Each number is 128 + 32 x the weight over its row's rms, rounded and kept within 0 to 255. Layers, rows and columns count from 0. Numbers have three digits each. The size before them is the row's rms in percent of the matrix's.

# layer 2 MLP gate, 256x128, rms 0.183, rows 72-143, columns 64-127
094:160167202166160136136108106160116139150202131138122106129128158141139130135120137116084128121130099103102116114083148135180147155143131052115187133074164100104176197137177139105162114171107125
114:175097136118142098105130154161072152109114091195143116195042104207186187126107130155121070141090136137130137143074131115091049140153142085151135131181130147137108123108130127128117184143131106
086:169164083154147121101146181142136119057059126106174107168148120094142135095169109104092117112120082175153141094129133101134096136128207064098142129080128147134154057101084162107086124097158110
093:168175116123126172151101162084102049129145142162160160142134107133125174085142173160190071119110141156163145140069139194121139152109117159129111075161057216127110126158150181100102155152102114
095:180148098138124109136105194170140164134076117124107077101172202159102156098126112124077128131149147155120108130136148169172099145118125158128247099110153101123204111100131096179127144197128142
099:122109125148103142141079130182155107142117172255119127193160076141179137127166147148177131130139093073125132067163089181174089126096102123174135093164137162161159156157123125127141109155191123
095:090105159165136156102108120144095118089121146177121101125155170125155119093148135146104160164118145188108104145143054069106166139122168185154106125084104117114125129112080140127111187163172103
093:155091140155075088076122110095137154135086193158132123160122176107117085100124131101098094146167104123115105085140031118179120167132128174191149073176140110096118102100142103142096088135130157
100:130156137165105107104125112141143105109113119164135119123146065187090127089113078108136136067092137094157154087175047123127193140187155085150100119102119136128128116086179170158091132127139165
106:132133174148086094164165114122099158135145146179170168125162140113177164159104140110157156093159127106108105105179104126114147109174083131060164167067168085195100128150090188129108121143089138
102:163172146086161144079148164117105131142083131101135128186116127114097114151179105170147109151125142103142166116097169131143052150131120120102183134076120143130138104124115112155101120208105146
103:140113111136111177147116098166138131105129124102134113106133160083194091132121173081136101154137105125117159063068100100138160131162135105127125191140101118092179109152181107097130097049135160
095:180121180174135094120145196115159169155061113102141128133134120140102172119150118197169151121155169183163159161157165179163157156152141149055164108160139105119159138161174149118180126113164102
102:096165122101094133067151173093157116126146112050088174170181127120150143121162165136128120192161113129145103191129104142162131106147145065146150104156067117160087103173146158119075108117060117
102:102193149122124131127138135139144128125156105112174152193125040111170119107117103144109141115135105106097138124062142167130155133138107133129154111062070082188087166130126135118126092193142090
089:090147105110131144115132057143133134170102107070086091164107132162135098150116147084156158194132133164150128140148102128177132091182083097165144147132127119155096112151143122074109118115119111
103:139192144088164187137167106103108134148152153146125112115091036071147155141101139118095181105131122133144121059096167127102100078122112108152179186148152070190123100096131062098097115148136155
089:125103112144147117135150145075104083104081114074082067126129112102067166115122126133192114160072152108126152156084132099130157142164079155077104133147080207171105084104119128140102134075140151
095:108159117135067121190136198072102169092106075144159123095148118080162126099132117164130162132181143112166083100090149164134121087134131131105153129176146116046122155130102149180126112089142119
098:178152117092162123163123108118080085128175125112173095109153149108143101172097171118147172152139127076113120152102179132117120136132080099142217145151121124098173101145107074131143142111146179
104:149110148096154167109153074100056107161157110142148110157135160167147109122091029188190091114113143132139127144100158123207183138101088154173099193199161160185112143132106148131136104186122110
095:136103161136102151130172108169187126103114058254106097130099148139145109106125112135171102117092097130101179100157115160137151106115139149098070115126109069153123137124081152111098082115165138
096:152085134140130138153129087112124155127097094176173095119135089137122138100134131142160110119130176183143116143115100106120122121170139147131058090174077153084108120105079087158131153083142180
110:060158182095165065081137126087167118146165117234115155142145118123088152179161089178106169070106121116157097113157127113153130154181120141124142067100082100113107112138107090181102101143139154
095:126073124147119137134118165092145123182148086181151162142099161139100086128143100153179124220103153153117161077123121141195118171143092080111164138143130101088138131153108106132162129105159131
100:169147117103152144141120130111121140126164158162180147120112129119151160121124168144155126103082067122149082063123186160129106094176094115103091181131199082113074156097096139099152148196150105
105:141161093137132137124094077140120071111166157107099113148138125150142144115081136098166155134135133149146138195109087081142117095142104038183139139096069153134089132157154103099150113154148079
095:108066079090074140088116133115157153184094156125118142094121033098175086134048128143102129122151159127110198140107072151140158134169124119124086173082127136092089159126117121115123133116128102
094:113102174180089127125114110102197147119136167138119100134166089083160131164130126133157140118073141148159137144121039152152113126132103146129118120154067144123160141135172146111122149161105144
099:123169121209132118190178157109170115164052159156144097145164068120076125100122082161140137098073119111134103050153138180152130151129138101182191119163062147190095082126133150098144168186145088
100:118137111096130126146139127126123143159131081161141190102174153043119173187145138122171154102141123104109159137160101151166078188131109138113141129138185059118155061184140125126136102117078085
118:067173165124129149166130067127148131141122107120157108119110149089174104121125134137164115147103129145116121162113203159163127135145207082152144164079149126132135114120137162143117148152193179
092:120132102074080162073124026140146162176170151163164064127108150129117093148131090158096124124092123196130123190116123126147145086113086146121135172182138121112132138135124097150160129098095120
101:108147082142058159055128104157158132182133117174129061119164125137164159177160129091156126108137098159115168146117132129113127093132162110152145159111126166233128097117104131164109122174175142
106:102105179094103075105140128109150173106131149120118108091177111115105121109159150155131181135129088158134117101112104062100161083100136101084178154112147091056090139095137117165127153185146142
094:119104123158114113133172150055151162145139110158151124157177149083145108103083126103125084137116131115078161082076099097098137145127144103123074073079084070125166086116139152119119086132148198
115:115101169105206101180165094146118126196149128163172175130103115091096161171149132131118154116115112103088153158142117179110104177139138069127156155082186104250162126132124130156093145158116124
101:131163147095143077123148145137109151116214133112113065137117154044110125085097102135178103143145125118151198174072102078103126116135123102101169151134107114082139165119170130161152139170140159
101:129103155165124130165155142134119134073115113106139099104160076135130096120184127130137117061112063125112113138132095123146106122087074127172119112120134118159092158076110202074208060133089082
103:160200153147150070156118129092136100111096113123152102124069134124180139129060142137138123099120165138167100117121145136114126148133140123119130147078147130147224051128096140116121114092125195
099:096099104097089166065183069104091150152111126070082159142101116125135108106127127168136130132145159111114152129145138089122125161171103111113125113093137130112153077103096142236133097100140073
109:211111123158196088124132102100076173143128084090121134109169196111145104122137120088128114115122157144106206153114179145169141077078137143121130179107130172108149077157124161172063108097101105
109:152074171130160135118154122105138141098125127080125083135131091121097125086154139131115094076105165090116161150110094148113165122164137124148184132145151051096098161157088136124124133137134178
100:172111139119125181179144047114157065117147127148131121126122154175086139164106108201155071124089068126156144074110122119101156141132120111072127121115107160154133131132080162122133145205073149
117:117158176129116091083099116212128101093162134160151099120134121065113093126139110151086152147129142140139138160159130121152079130111085129194184155129059129104160100118145142173147148130139118
102:079118129102155139179106151076112124165118161074126117138165109148158209137073091118163152119124177113139152105174113085149141154072133145079130115129136139140172114097228131171126096148125086
109:144059131121133093163139096108138112141099103223118166141136133104134173107161154144091135104154107106147114097093204149182156146099130104148129114130130147147111027065109110102131128133146167
108:147197137067122151122135147138164146136139096109147152105151167092119094158120119083183160153110123085091098182128171103131049135134067167122099132156131124097096173125071099111127156142133194
101:077113119157171164127136116131109176126101109211099149094128109129142093106153097185149089103104130191144111138134092142149078120154169069085122135141113065149171082097118143102126130143122132
104:110124176101112117152151145146104112118160106160119101127135067124103127175153137166149104058120121061156102103092160122129107129151131108094176188078220121167138113149110147088134149233187131
087:136156119146082126138115169118076173053194170154080077150098117115127138093132131146077123088110128125127103135189116144155118075121107065127167139113146165081126130144173158092107130164198120
104:108116142108154166117106121146143138144103072116151184125158221177133119062127136092163111142075078115133120146191142127122119104087077092104075119090101136138126079123072137161154158199106180
087:129181113149097182168090154119166178172213106151110088100107133066107136122136174073109119160162097183157093111134157090152118067122136120133089159146108125127047098116142122113070118062151163
100:170094150110158135104077100137155093093149099112119095098127103151097097120109126132110104106129071114061155106174131146088082173129093122137099142040180173131174128140129138137153161140074094
115:144102130095124109162140210114084166179125111109165139116097080088110102153153124127167159132114099083129131090092135143084071159131125140087100154106126138122131122153153145114128124157145121
100:144123092131162097139128114124135165122088131123142121106150117140103085179112136171105192095171191079153123112191119192186126130169151100175101152166107149094103116080152153109165153169102138
095:136136164096131148179107147098181127130117165137147161061159173091176198119161114099083205103155106175122108149129162176124071126110127097146168165109128116129105125142119127094134067125146132
109:179126137126135099099076107124165158182093089148176147116191162128117142130126114159132166163118201116119133184103128122117083118136190203121125133110174085108145121071172123147119175124056096
098:154071124137137159147174151144118144154115150150122164115131080205113105157170150151157143128120131124129091214157089132162151136204059154158165110130094143102088141120115130119155116117124093
096:191130134111098123110141153084134180161127125086134155172166090160168120130077116158143200090160128097183107097053118157143117134153144109076149101150157204101107150126112182125152200112157080
095:083109111113039176120117107145178150166098118146156087130167077150167163103095144115138198151115125125117120136183165175172110153203172164099160115157175121141116123166095156144140103148186112
099:113105144126122126147116133137189137094092109183152087128168180136121127117135099097112123151093074128106100146130182151121086177084098109106135122112111130174111129165093121127086106112070074
095:169080178156104063080151092142121117140090183140143125151121110145117101178141169110115175118165106100163172122183044146140126127158106126119185152154096130064135130097058158149128155072108120
094:137058140053064150106117142105110083125171157092171102182159119130142134169118189146138094132174091154112161091132137107127108159148132145160104087147115206140119118146141132088097065122134171
097:140128124157101194095115098115126153131155086092106147108154161109144147089179121124146113132137095168092168206113141077104107147132126079092113092174166077196097172124148094106092125194100112
093:086105085100064154163130122174122154116102143143146105145069140138141180148156135119099118098088144093077142178146101122169151081168191130130170166098099100155109191150112102137147220102085128
100:129161152076170137124153147102092184083133104178145205073118133092112138110084151130139130096139186096081133126188159156109133055144157066100052143210157106132117171148152151120104151168159093
106:137110126212158091154072123145155134105135132079138203158127151068133124141140110148099090111104077148084116153126171165127125123150131161108097162116099135125106070089139076119137103127180108
106:132095112073106140129100101208168150163124116162137073066173162120123179150065143108105127117115178113144162152162145131158083131195117138103149136085108095077173141100143150136128072154100115
105:128158171105179127141067127141156126119074177170102208182165124137145107135123186144203116064142112100144129114168119117100124133122117083124130120123182169161083140137191119135158123142112106
093:142218134163057099151085143141118105098175103129154075123084122120113170096074145079145145153160121158112124172128088146174146104154075087170103135116109081138138104162096124123104146098128136
091:137123146073077065124150164147191199104144155114136118119128078134128121092117127150121123154168147180146170099079159092173077131170135057127135125139125137127126102093150115120132120139134190
# layer 2 MLP up, 256x128, rms 0.192, rows 72-142, columns 64-127
093:143167182062147129130093164135140140165142155139157088100108117129127083141141137119128117117150056135119051170117085103118105182092109172157174160115090126091112124105115085145182156104093101
092:075131127114151124178183066161156127126153127107136091106201113090108103114113148121146145056143064123163095129064164141155151103185124075152121173140110114168061113142119175065115144145190108
085:068075158133106106165151058146114110148194104135102118139129137121120101135097119109162138142120208057102126167134144152125191102133072204167118102135147116097105163101201130124182143149128153
096:163145086115148095047055102227087122083138144081111162131121144141106052113062131106086154115174158095140150053084105184155138121106108117114084119092108123120182106121164112159140054155123104
091:109055149121165144138165074130137085120189160082161166143089086099074110112170139154099144138108120079149129135155077153145151095118100093140060162165092164153122106153169127097131080044154055
096:166100102147086154177150238086158086086122093085098134155146094090098104065126163135076125152079151099102159130120140115099138163152115143122036139144109163135095102098111155116143121147143103
115:160089195099036154086104128165111111140111103132099118148107123165135028121090164144133099155144098165145107087137128175115198077109178127159062131130136086116161122089168127139147138063145110
094:134149091150113192131099218168172126153187152192085114131092081127106147137186157158156102125140134147104131141096111151118147130153099164121145204137124093127099137087121089162122148065106168
096:188123112136043127087136103178141151133099136157152123117186098170121055160117113159088111088079129088213170163127068140115155122166140117136140097117129142123112122166119146153105104170111071
115:144141126155141117117112203126112065116117185105123092121167107120158138200152097135109119163123109117098166060155104137135157176125052188111129100159153125146152125072144091113088110115068100
103:145133085142139177110115177111102176148089148119142080135094172161104127094171091147117158171149197112097200110159184114170085103113137149071178131103115131152147113149119145149160129152087096
105:027116170159108109186146024143156069134107125185120150112097032093100112113125142137121115075124211143139144134158137111168146148130124109127150124056170133182165083147112134153124146115130125
092:113106146153142189167067114151141118100164119130132115151116160120165183135134118099148174118084086132125074142094200125115135119094141041189149110144167126184108120133129151122107143097100085
103:154172103104122105121193144154140164130101172122123176141109130099124137178113111175181156128075133126119134110149121087101092099101156126115095123093103154142077110117154107047178097159084102
095:159126110144126136134124179111134111128202158123056144173106133133121160138118129098135087173099165092165159144075127123111175168121203089180059126177102120080117113065186117111079159039093157
092:097208065087134164104100052109148129163125107110116122100087118145173123136121151118169131139127125172154126129188102108164145121176158061145110139113157087139094101163113112098100070072100139
090:076153102069119112126093064135140115159151087122145162170096072171098109132082121186149111199145148153148166159177128144091075133096132116148173180100124126150103113109121093143140143186146121
094:120128106112157123150147171156093111098074091088091100132114108188108129114107114111153082154103160158170166127094126070086180123139092167108102157153046186176088093126135167125118151073117097
099:111148110100164169051111110154122154136082101135092155117113136125130141129179118180119090123119142086193162102087104089115111154137141193117169084113108165104107142138109147143174113097105158
095:127137136137145122159115155096135136166122153200119163103143141133114160102084128136188111159219128115099082140146161114135089087140180067103120139185170077112158148112095067110096086088167144
103:096113134186140130113054082126140134103128169190177120118084132140119174096146145137082161140076104153140192141122112081177095118093146084073084129157150111161128127137141122105117099064119133
088:129152103127082131167148121096111139199054117187078135149101089142118119150103140182123159115159092150123180133176113112129118169079145125093153088110074109142113150158063112131109117120164167
094:111126127114129120150128142164147121102058113130180110117176095110126105120103182097102090093170105118144091098114105130128191124117155166141066067174096152100190091076108113130118136116157198
107:146157129126135142104101153155164145171168147146120201094116155163054139168132117085134125118152064151145074173171121169120128163148148164130143054109138122101165132129059125150152183105113117
095:092035101070128143111150160115116155198115159098117160163123166058101129185161073113177141156140173137109128082140130107151140077104079104161099144115115109134063141127104103117090113196120121
096:155114139120142112143135152125112158142122120128144130108192103113086148189133108135156165158113144168098103166145086146114159110088179135118167118189120133094073160115071063126070155147128140
100:170127139153164066160097071084157158099131131202140127131132167119114069114152118147122120070140036158123159166086107107146117142130153134148183119144099127170202120119117101137096170159079126
086:099172109125124155107139144056131145076157155109147160118194155103074145178115154172117133057127135125079102100109136142087116125144162125174145130133132088098110086088137125087104171152081111
103:094044132123048177154136117125106108144155100162147140181107081085128088233148130092120145051131161127161095154136109113123126191152140135084131141102132133091146145132111084125133170117082117
097:167169153135111102125159160111124163157097123123165109117159101128121133094096118130147145096108077047115136145100118124124169116142104131189171180140114144155121096137162107117135195189118138
107:132126170151139129126070149144143110172116093111067082166096096181099121116154144094129140139138166086173149175134164104155166041176106077172124143103114119125085111130077063142111117106157139
115:150158107119150117087158075093119127139074179111155088122138127124151146123152103131118105145160082173109163120175176145174126116098143109115136165099148137111184095074204108086107114133129108
090:145101116097140128141061105114133145203164132146129081126064167178087163123157156151116125090141127104110144210153149097203108103135123156126156163156089136155192139130109086115099187110123084
102:154084143115143095111161177140094155133180108085122216137114120089112126152086181117151098158168085112116090137060149195114132220149155119146076133092135121139179087120194085138123156115052123
113:117129110128178149165084065112109121106116117222156167151145156196116122122122113124132093175155105139147153098094121166142122149118116188127156165122157143158219079091075165119161150155097103
098:136073058144152089147075119091109154116115120098128117145139140129128102112170150112090164148143124122091095066088107140148140155182137103072136176113166071134113123138140165179104111122140180
114:096094158119123129114106115141168112098114110066088066161205105105188158117112119155133111111161056176123112081109128109120165103178097156069075108107142145086134164114134154104148118114188154
102:114167130167147193200123106111136120133114140255117134162116161146129106070109164123064129160116136116129096122188156100174104115160152106137111129114120088157056056145087135133154131109091150
107:077162065122182140175187165079185102089145149052127070095104139138134161105119131132169126160089202140141179101112129111142116135045105164101051131149070165076111141079132133138134181135088167
107:104147123152124124160110133067101202097129114066069155081093135155152155113160162134131109136127206102102119107094159161103088120088149178158104143145108125154116179156111109152166124124142154
090:141137138130074184165053123073140137168147091143137117123127118184086094194128149132171150094077126107127085175108131054088143148192154098187094156067170134135123115161093103167079130171142060
111:102150138187187156186160114146134105134093139172142128151113135110084106114175082110180079102103130192205100128118123073067197166106156130108121178068129138141164138104120089148138213163078174
103:159129172059192148134137140137135106080131125070184083146127154154113146129139109075104113082163143172115137121149096133089168121169101128163116097171118114108161058123124144145111125129152197
098:159108112174080117185122180096126135095126131088124074125118062099104168168104137086181119152141057125195157177134141178162134156138115064072102135131090154132143111073105190127134091124169149
106:173075179144134098105136143149110089098119108127137058082106150102124138154121077058164136156107129175124092084120117128113152053129070122114163142119131079099206111138196182124104106146142154
102:106163178123150115092137179112109124129186102119111106127136177153132117084133112093089108093136118172125114184123102063190130120160145098056139162185138127179180086195134222120126133141108152
094:090125131121140155109116128132126141162178140116207116134060161087133165161211122140095113132118141118156091156158118104134078164127107146186203112157160122154169098111114087117112143143132131
109:097101169123098161110088123141123117122057108163154144146087126141096071153100118198118132126119091075134125105128108176156131114166144096125110153114140071113100069152151168115051108139137075
091:054114132174115094137177170155128163140185104191144117077111176146143151088150151148073156124153130157085153120133093115125152100153167106146121138103190116124105125137142233102108096129148122
099:113150058137146149111143134089050137121157117147160134147172168180134086123196117143090077178106128169052135111147097161132150101123163133089106113169129094133155183146097146147139130156135052
095:071181108172173164120089084142146081131083114113147113102170123129147127117149153103142150138076129118117117154126104108082112117139207109146084102090163101115089130180016124148118124142088152
114:160200168179119169145125134122181107099100178188131109109138096132144146068205127112126067165153158143121130172107168127096115130130157174128156140076165185094106136143124102154128130131140127
081:103187119136089131164115132110180131076148084133139135173161162078138115113127136112172162128116143147152114108154171111154201103144103116158122097151118148166055063122138160176121123117049146
099:175172103146104114147153148167090182171102107158127126165095201051104127147164125137094098154119150123140141121135119132130132113084114180144176112190105140158142103094138148154162098166160091
109:081132068093086130139127116095081114076113076082096071160116121197107097098111136141134103104093120131162133116142157129169128165156108149059143149089107160134110076079138132147078135154125127
099:171101148038098161072122128147133142153123119113118092132152131065141118151108086162136215114113142094131130113212137166104149082122139152097150128150097127121102174110145126137156107161124116
098:071161088137140159128152155143146137107128086134114048171130123117182157089152048096116076144135126155132130145124102076116125148172059154079107130138116138120090171153183172131143141127139059
116:114047151128100117123139120132095121090129135146092122138080057127137057146149095149113117178166136191145102061136093134135102144115130100163114078147164089148072142168104113136189128098174060
097:135092108181151073193112091133116164061090102146182120159121155116115147098153126131095152106099099112094085180148144119103140115146115079100132071176084150116140125138124173130182096148104122
089:138193122104134142138123101185120160113113098207102114161140170101129181120141128083062166078161059089130121151153165088141146102082161097111149106141065125088193112106149103124128092151152132
098:166130172118199105104147171090123137126071139030151193111105175160101108154147149138174085041150159153119131056139110084154113138112144139069130169135125198092112163168101107108136135138139122
092:119089149184143103143105159092125117127153139173103115106118121084166110115104148162126110134182103075112093096160149183167139143125096137138125133173163096146183121120131179143127149152105189
084:079197115095160144124158139153157160137144142105098112128150095127145125117063148149052086085112135143084111147070155121043118078113214149174132112120157155127128149102198155116080116136144101
093:119106156135097138142092113078130105123097130109127119121080060139149135136157169136175092177153082137136112141122158118157071143086141126162140072174155149131121099111104165113114121110127144
080:105061157180164052138157137100079169111129191162132131097114076117064085088120112135102166125098153113107120178103126123087141169110077190200098176130084146086131132072157157141133140173134160
088:140115106131150153131106177050192127102083126116109110081154151128116109152160104130210133090155129158163166215120141115142164072132122153124166124115103134109085146143102098137162154175044063
110:160143104131099148152166113075092176084132132140151190146157125071115158136128146182174140107103176118159126166099142104126099108156081152087124124126049113128126058105165190123122119133116202
095:158093068176183142172166145075097129130075146107184119124143178157109111136099166185136156135095142130103120118071121091160172126137113128135136126101097138142174138088126134126150096135117124
102:122164093119175149131135121132149217125140084111147134119139189095116103161119159156074149147128152083135140150064136131115108164109130154106114131148117159127164112112161092120119069147089062
113:076097104149115159123120143129114129116166117075150088031086161110163137109116122039092159120131143141128113147089137159167142051105078120151132163112125084107144127096089134159112158068139187
091:136192095189063132115122132140160097134159153142121148092143137087152106100109173140145173192149120191140140161133077152135138091155124058110089132182092070189099098131110105118084130122072110
# layer 2 MLP down (transposed), 256x128, rms 0.158, rows 72-142, columns 64-127
096:154167200152197167110117129117116135080149195136134158161130192121200111173105103120135038119109110135140160144062147132207144124086151096117113133086128163118168136126155112096163181138141152
115:126139125156134137144149100196124121141164094103117130144155125152123127155069156086129123141159147129108068107165158147210149103126176119114076109034078121129072116095027142091124131148126125
080:129170138127121138157141132149131101150164125202116090122160106099085135159106139116181052185159131156206179061123076115181144140093170130119092135142143130163161116060169182140165167099094205
095:186131181145142097109153131112065122157187169084147132141136077133103150111104143120110130083131123091102122129129237118147131168105169178072149132152191150117159144164085077147130092055129164
092:114138180099181141147130125143122157138138169164127172138137080150141123169126164121173070055097128071198114106119074099176090152100200141134135159108155119161155149093121143103130152125128151
098:137195208151180116135119129126123169127137160097153135163134060154139138096148146154158130122128100094143098159166108148109112049107144157083145166123150097083140197174165100101119113091153143
097:114059106180125162134157148149081126105190103104164115108137155151124135107127111155144104133128143163106108101165149125061100089141099132141153118074078078098121152183130061120111137127166063
099:181122093109089136138166108095146158200138093091148131154151106138124122162088212157131190164137142126103124136125182138120140109102146079110134184127085131164198164176117128153124156105179156
105:099080137096071062148101138116109093095103093064209111112075153138149104114210118165085139104121152091131134097157134156097099100173087087128137104133166141105066126198157144171099034137145132
108:133163093138090106115103054131140181143090127178123149133078158168065105144108127121079052150072093125111098120125166118099165192110117136092134090114153169148125113110179143059147118072137097
097:134118121129192121087077073135206127089140098185091121106155214055167112106122124119080171129148152141034147105112192087089100158160143131169120138138170144170134135205128146139058141112132176
105:150174100086150157105151178136166116109130143129102114111099123157160163141090180137061140147106111129094174100128092107126135114084095144105069115096108191211060117084131149113163142167108119
091:107114176176167131142153095067139056090197108090153152135151097142121098112111122098158090193157109165170124166112068136100147127103087200092062091164193097111101158086114156126107064115106193
111:113129060117113171084129080162185128181110131146158106136102092093138127089165150132141158110090109141076127121140118150169100074129161127169145187157060138145162133139187199140120151146196135
086:149139169140125082118135061158165174150153124165114147168097128105112137133159100105104063079125159134193161086116130151164117189119181094140088049110171133149133140094173160108103185107131087
073:139018107146125088138106180121123128143122122139155104085111165160175128117200116160059187132161148111054154152075218182115109139176049090090157141137124113099125129155111132122085065140134145
092:142173202147124166112161072137145085106062087120098090132112173121126102145177150098038101119106151223102120110088113182135133149151058143139141111173143149149108111165105126152129155155147132
091:152137063091094091131074103157123078120111137172127140110111160105166130109177166169073126095124081137088182092130074143124116085153182066145091137180079088091132137189144164079121143134124181
101:110114095128160134110184174142089159151100119137120167103076114146168136131163114127152124174109092079096139168080121088154137095148064167132196153153086103078131142154096080154175102136072137
109:134164114129115103085138124145133110157178157131114160151129164131056111128078114109186139090150167118133181067178174129092157177188159092094138118156062118084102107079098129102120096130146143
092:104147162115145138145137180152153154141147169131193091164136115163117145167127143081071139081105121150143111082133077132153111085143155116169111102092113121102147198128144089141126094112151136
086:150139092140131132105129179112104156140123134103121057142090109190102060144130114093095159154116169123126120201094178122118116082110048083104167108141157101119133118183143159109122087136133175
102:120100133096123081145099164088130106114038147073169088136096131148151136126195154129134135124137093108109093106143145122122174091147115084131085086179143116098113141214151058165126071114152098
110:120149056103123158162123151103141089054060094155136108150180104115169161124142148149140067090181093075123187118132123132127018149140153095161106097158091155119144109141104055163109115127101168
089:119151129136120136137101136126139143078105099086123136115152129109189124141152104110145126178106154077095138173123209186169130166126085167157109153124128114106111138126120124145149087139113117
101:152104137130107141071186130086106155137163207155114185132143170109114154144106149139125127069084143087095095109041182141124051079129089196122163117097125047125119117155092131151144160167168076
095:150137166157150094181136140212140133069128146112144133151162156130127115183186077101127112107141115132138132096134105120104087116147117192211110115165173082065115182096158114143141131126170150
083:093056166131128113126080092149104126157095139104097149126122136130126136173158115122159118138090162229175116103088104151178136161141040094192065073118118137138116123159129129103140141130092100
088:156139082116228087113129173118185121058072117122096145108116196166150085081124165189099129115126102113075132087143150146137082104135118132108150133167070055135083103147112125161128115102131119
102:127074157113181151188162164189131108097081135126178108128121073092166186158152142183136158061145102141166124194164111090151117161188127117091128140114100107155136151161167120084137098128093152
104:093126094142111116167121096090105120147166129118166090134113101146076060033219150183155128186171092138151122096123119150120160086073070152151152169148085149122112059074118119131075131127156148
109:090090043109132116156125086109099156184112160134077127119075105090103104110136196137152170149121118168151101094130178116087142130175147126107137126159168116203064131129153222121125120089127100
088:139138165141085103112113096106142108112119067098206067093143097141165107103158118127079132084125130153051141120147124112139093118175142097132144134179163130130113116140157075113108070138111186
089:129118162106179119158131147088112065136198127167181146165102079163115140157114078145161098113170095183159127159127047097133150147094137135144124123120170109104099126111136142116154142109128128
105:107088068131084144121180130051195085169110025148137142117141172124191122142084174149096124139142182148154177114124140128103156197105110065144150116121083100171144104160153175165099105109105137
094:129111091151176153154140149080130140154160118152103137110161098082111124125101103111217173135169136147143125111142145128145124113137106172109175143146173116135157211122126132137184161169116140
120:097114105146091110124124153093140171137104156171040135151090149119127052116074150167129131188092161081141157115051185088159107122155141115101148141166114140093096095151146135163152140117131082
099:152064100102138129175099174191146132047158156147158152119121118145114079119070133132160138083172172155136141104126111137116175174111117169128084144087148095116168107136158134119072116151140094
106:144169099116065108148108090138103134179111144115096131168104148135102116151095173126101086109155129193158147032097187134148159112089145107159134138118164147113140101128096163067102064107092148
102:114129055154118153083118163102158193099165168137092134152117155169063158101148153126114173109141086155110165125127179103119125166178128119126142109167167086138138134132101102117145088099154045
099:160145171144126089150067080139159104100110068153079121167115157120204138103130139134104110106108151146099165115109120137155133209144143102187114098177148157149095136219115113117094204124123135
116:136147152119134113112073118149145128101197119095152071160096185166114161105130119145060133187169125119092110132160103095057127098153110125127143085169144167184106130085090147094151128165165099
103:120194040108195134134185133151180107147183162123111137152065125127150103131095182146128087121160133103073146046131139099162126144139103112198093203096122075142151148141127157131116132153124089
110:134141139114179092138093133103115213168133117146135116153166102174122114136106135145120192062127115128119194170147142081136169088087122140150173172099152114105146126094097109136112165158156134
111:130145117116109120092099072116135161133148100151178113125116125139076152103142171183127077157088091129137107119224174118050127165141057101160176100164115117114183113121148126146099121097164145
110:098151132111064084098098086111156171141075085158089101058155170091145139078138146177095106170130098095134081142100144115156071089169133146125128100151141181139115058225087132088136116151132147
098:117179123128103114075125126141178103071067151137182103170118112136103098069147124093145098163121162194103186110171078182158155127168094094162078099165130172081103053117114114114167135161157149
120:096115048142192135170126143059125092128114176125155146115132101137149085126115170120113080195166124111124174110151158093100167106147089090105112134123117072171120120144127169184063161087117078
090:143076068140106090129132124131064096155151102061133073111090171076142127130121072109133132169098176094116149113108185079135157149115120085119166141134061133138113136145125145108103104092137130
106:097134124101166098131143128116124124150172175146136114134186092152121085100052120238159142145161151092116089121109102152072128123141142118087121149170104137134143148105144172122119140114152185
082:177146144143120156121176147129089101140164149148087186147138108120100115142065131126174104153098161174178135136131099117143086152042129168119136108064120155182144160099187143088153176106101133
110:155119060095048081144127167152172123138083115125104108100132132122091095109100162157108194141128085193063190099136152122145119102189061084125153099162095129120095116137095153134107178151108143
082:143019105091149086204081129168106108126080106140127093112147192185172125144194171177097112117109130085071138173099124137130084070144010099148109156132117136100110124188157140118135050139123156
106:149110168117189156104123176158115143132109117160173173112144159150105103161101168127126124113102147075159127119124132111182166151074075126071137122099112118084167120181106164163102114198151097
114:121141108128148173115139128120126094132112177198123152131070147132115122124166150118065122192150174113064114151200090203093168054167134132154139123081137128103102129166087143088115141188183150
106:126067103132148105142105177122110123197079027126136139135090136089155059112129087155129182122131114113116141125120180070090177125117085148059137142101098118128097156125125114167110133121123098
101:125117116134159139104173147119134153107159165080151110134104084144093171163170132129084164130134140153120109217091073114090083111143097146110173123101150128137215160072184096111151140124081110
099:135141134132109112139135146084118178143144158149109096142165123117075074066107163114134183102099128146094114126165122115093113106133106118120165087209181204155114142071166081077194192074099149
099:095101146120167110149151108186101178119096105132143104166069128137147174148177136184106130132147194114115120128169152139173143125183086113126185113131096178105104134162085154176106132127081116
090:118156151098085203131153144129149106160162161139177122191072063110102113154131129151179106156122132182140077169160138133099143093073141117156110212116117143117147123076119137143152088087147141
086:154128175133152142150098111127128110120137129182148135144122039124133124177118132111217124138094148140123130100099076133117131129063174126136128153116069172124138141115103170113149208149143163
110:125154114125112124126082132128167118124021126141144159164143143085079083011096139105185113157109080125112105111117151126155148154142142164135103126132153147135097140146111102097068060087153135
081:137167159068126095117113185136137115127140125082180110102135000120125142146082138065136089057140070177149106143145084138152096084097130188104153135111103141093174144111161126117134098146127149
089:135065057097102072169095161126082127143116146126103112071102152133158094092157138188075141095069088081125144162104127205128094080184100079158135159168103123127073110134119140070123081136153120
080:126210166075093150115138135110145111134142132099175181122129059104100157166058126084228101136120116104198130123147099119172111115073153166118091111157155135125135132116131069122136157110118125
100:127036149189120114170125112110090117092127120160135173098132045156122125163145135110140065138213105121116119155110083164186148117188144129148112122092155049098130137176143173102109042148148160
120:168179168155128042097136156151134108146128094139139103130121152155182081134125122140138128102203105198123137134113119115155146133129211131144115127144181187172115066123142140093122133159084147
090:100062110091087125077145158173137129167181123138099101129137122104119118143079110137132174114112125143099161190106153118078083119145143166061189089096185115155159115136160119102122177127097195
110:111134176151186078112144092171106134082059133160107144135119107075151182147075147153193100215130154142078125153111086152118148144096197104178087096106110132158111100199121109178149111119152138
110:111124172112116103137103148078116162081162142092100108141077166170164121098137152130038145153128128126130124126114077159154106191134171112126084111189131161122127097129103144150083088056106164
093:135106087146144075114140117081127114163170113132108160206148171134181115138177092165079173102093119112104140176135182128129094109167093114126139144153095098082120093186136143103142070149085110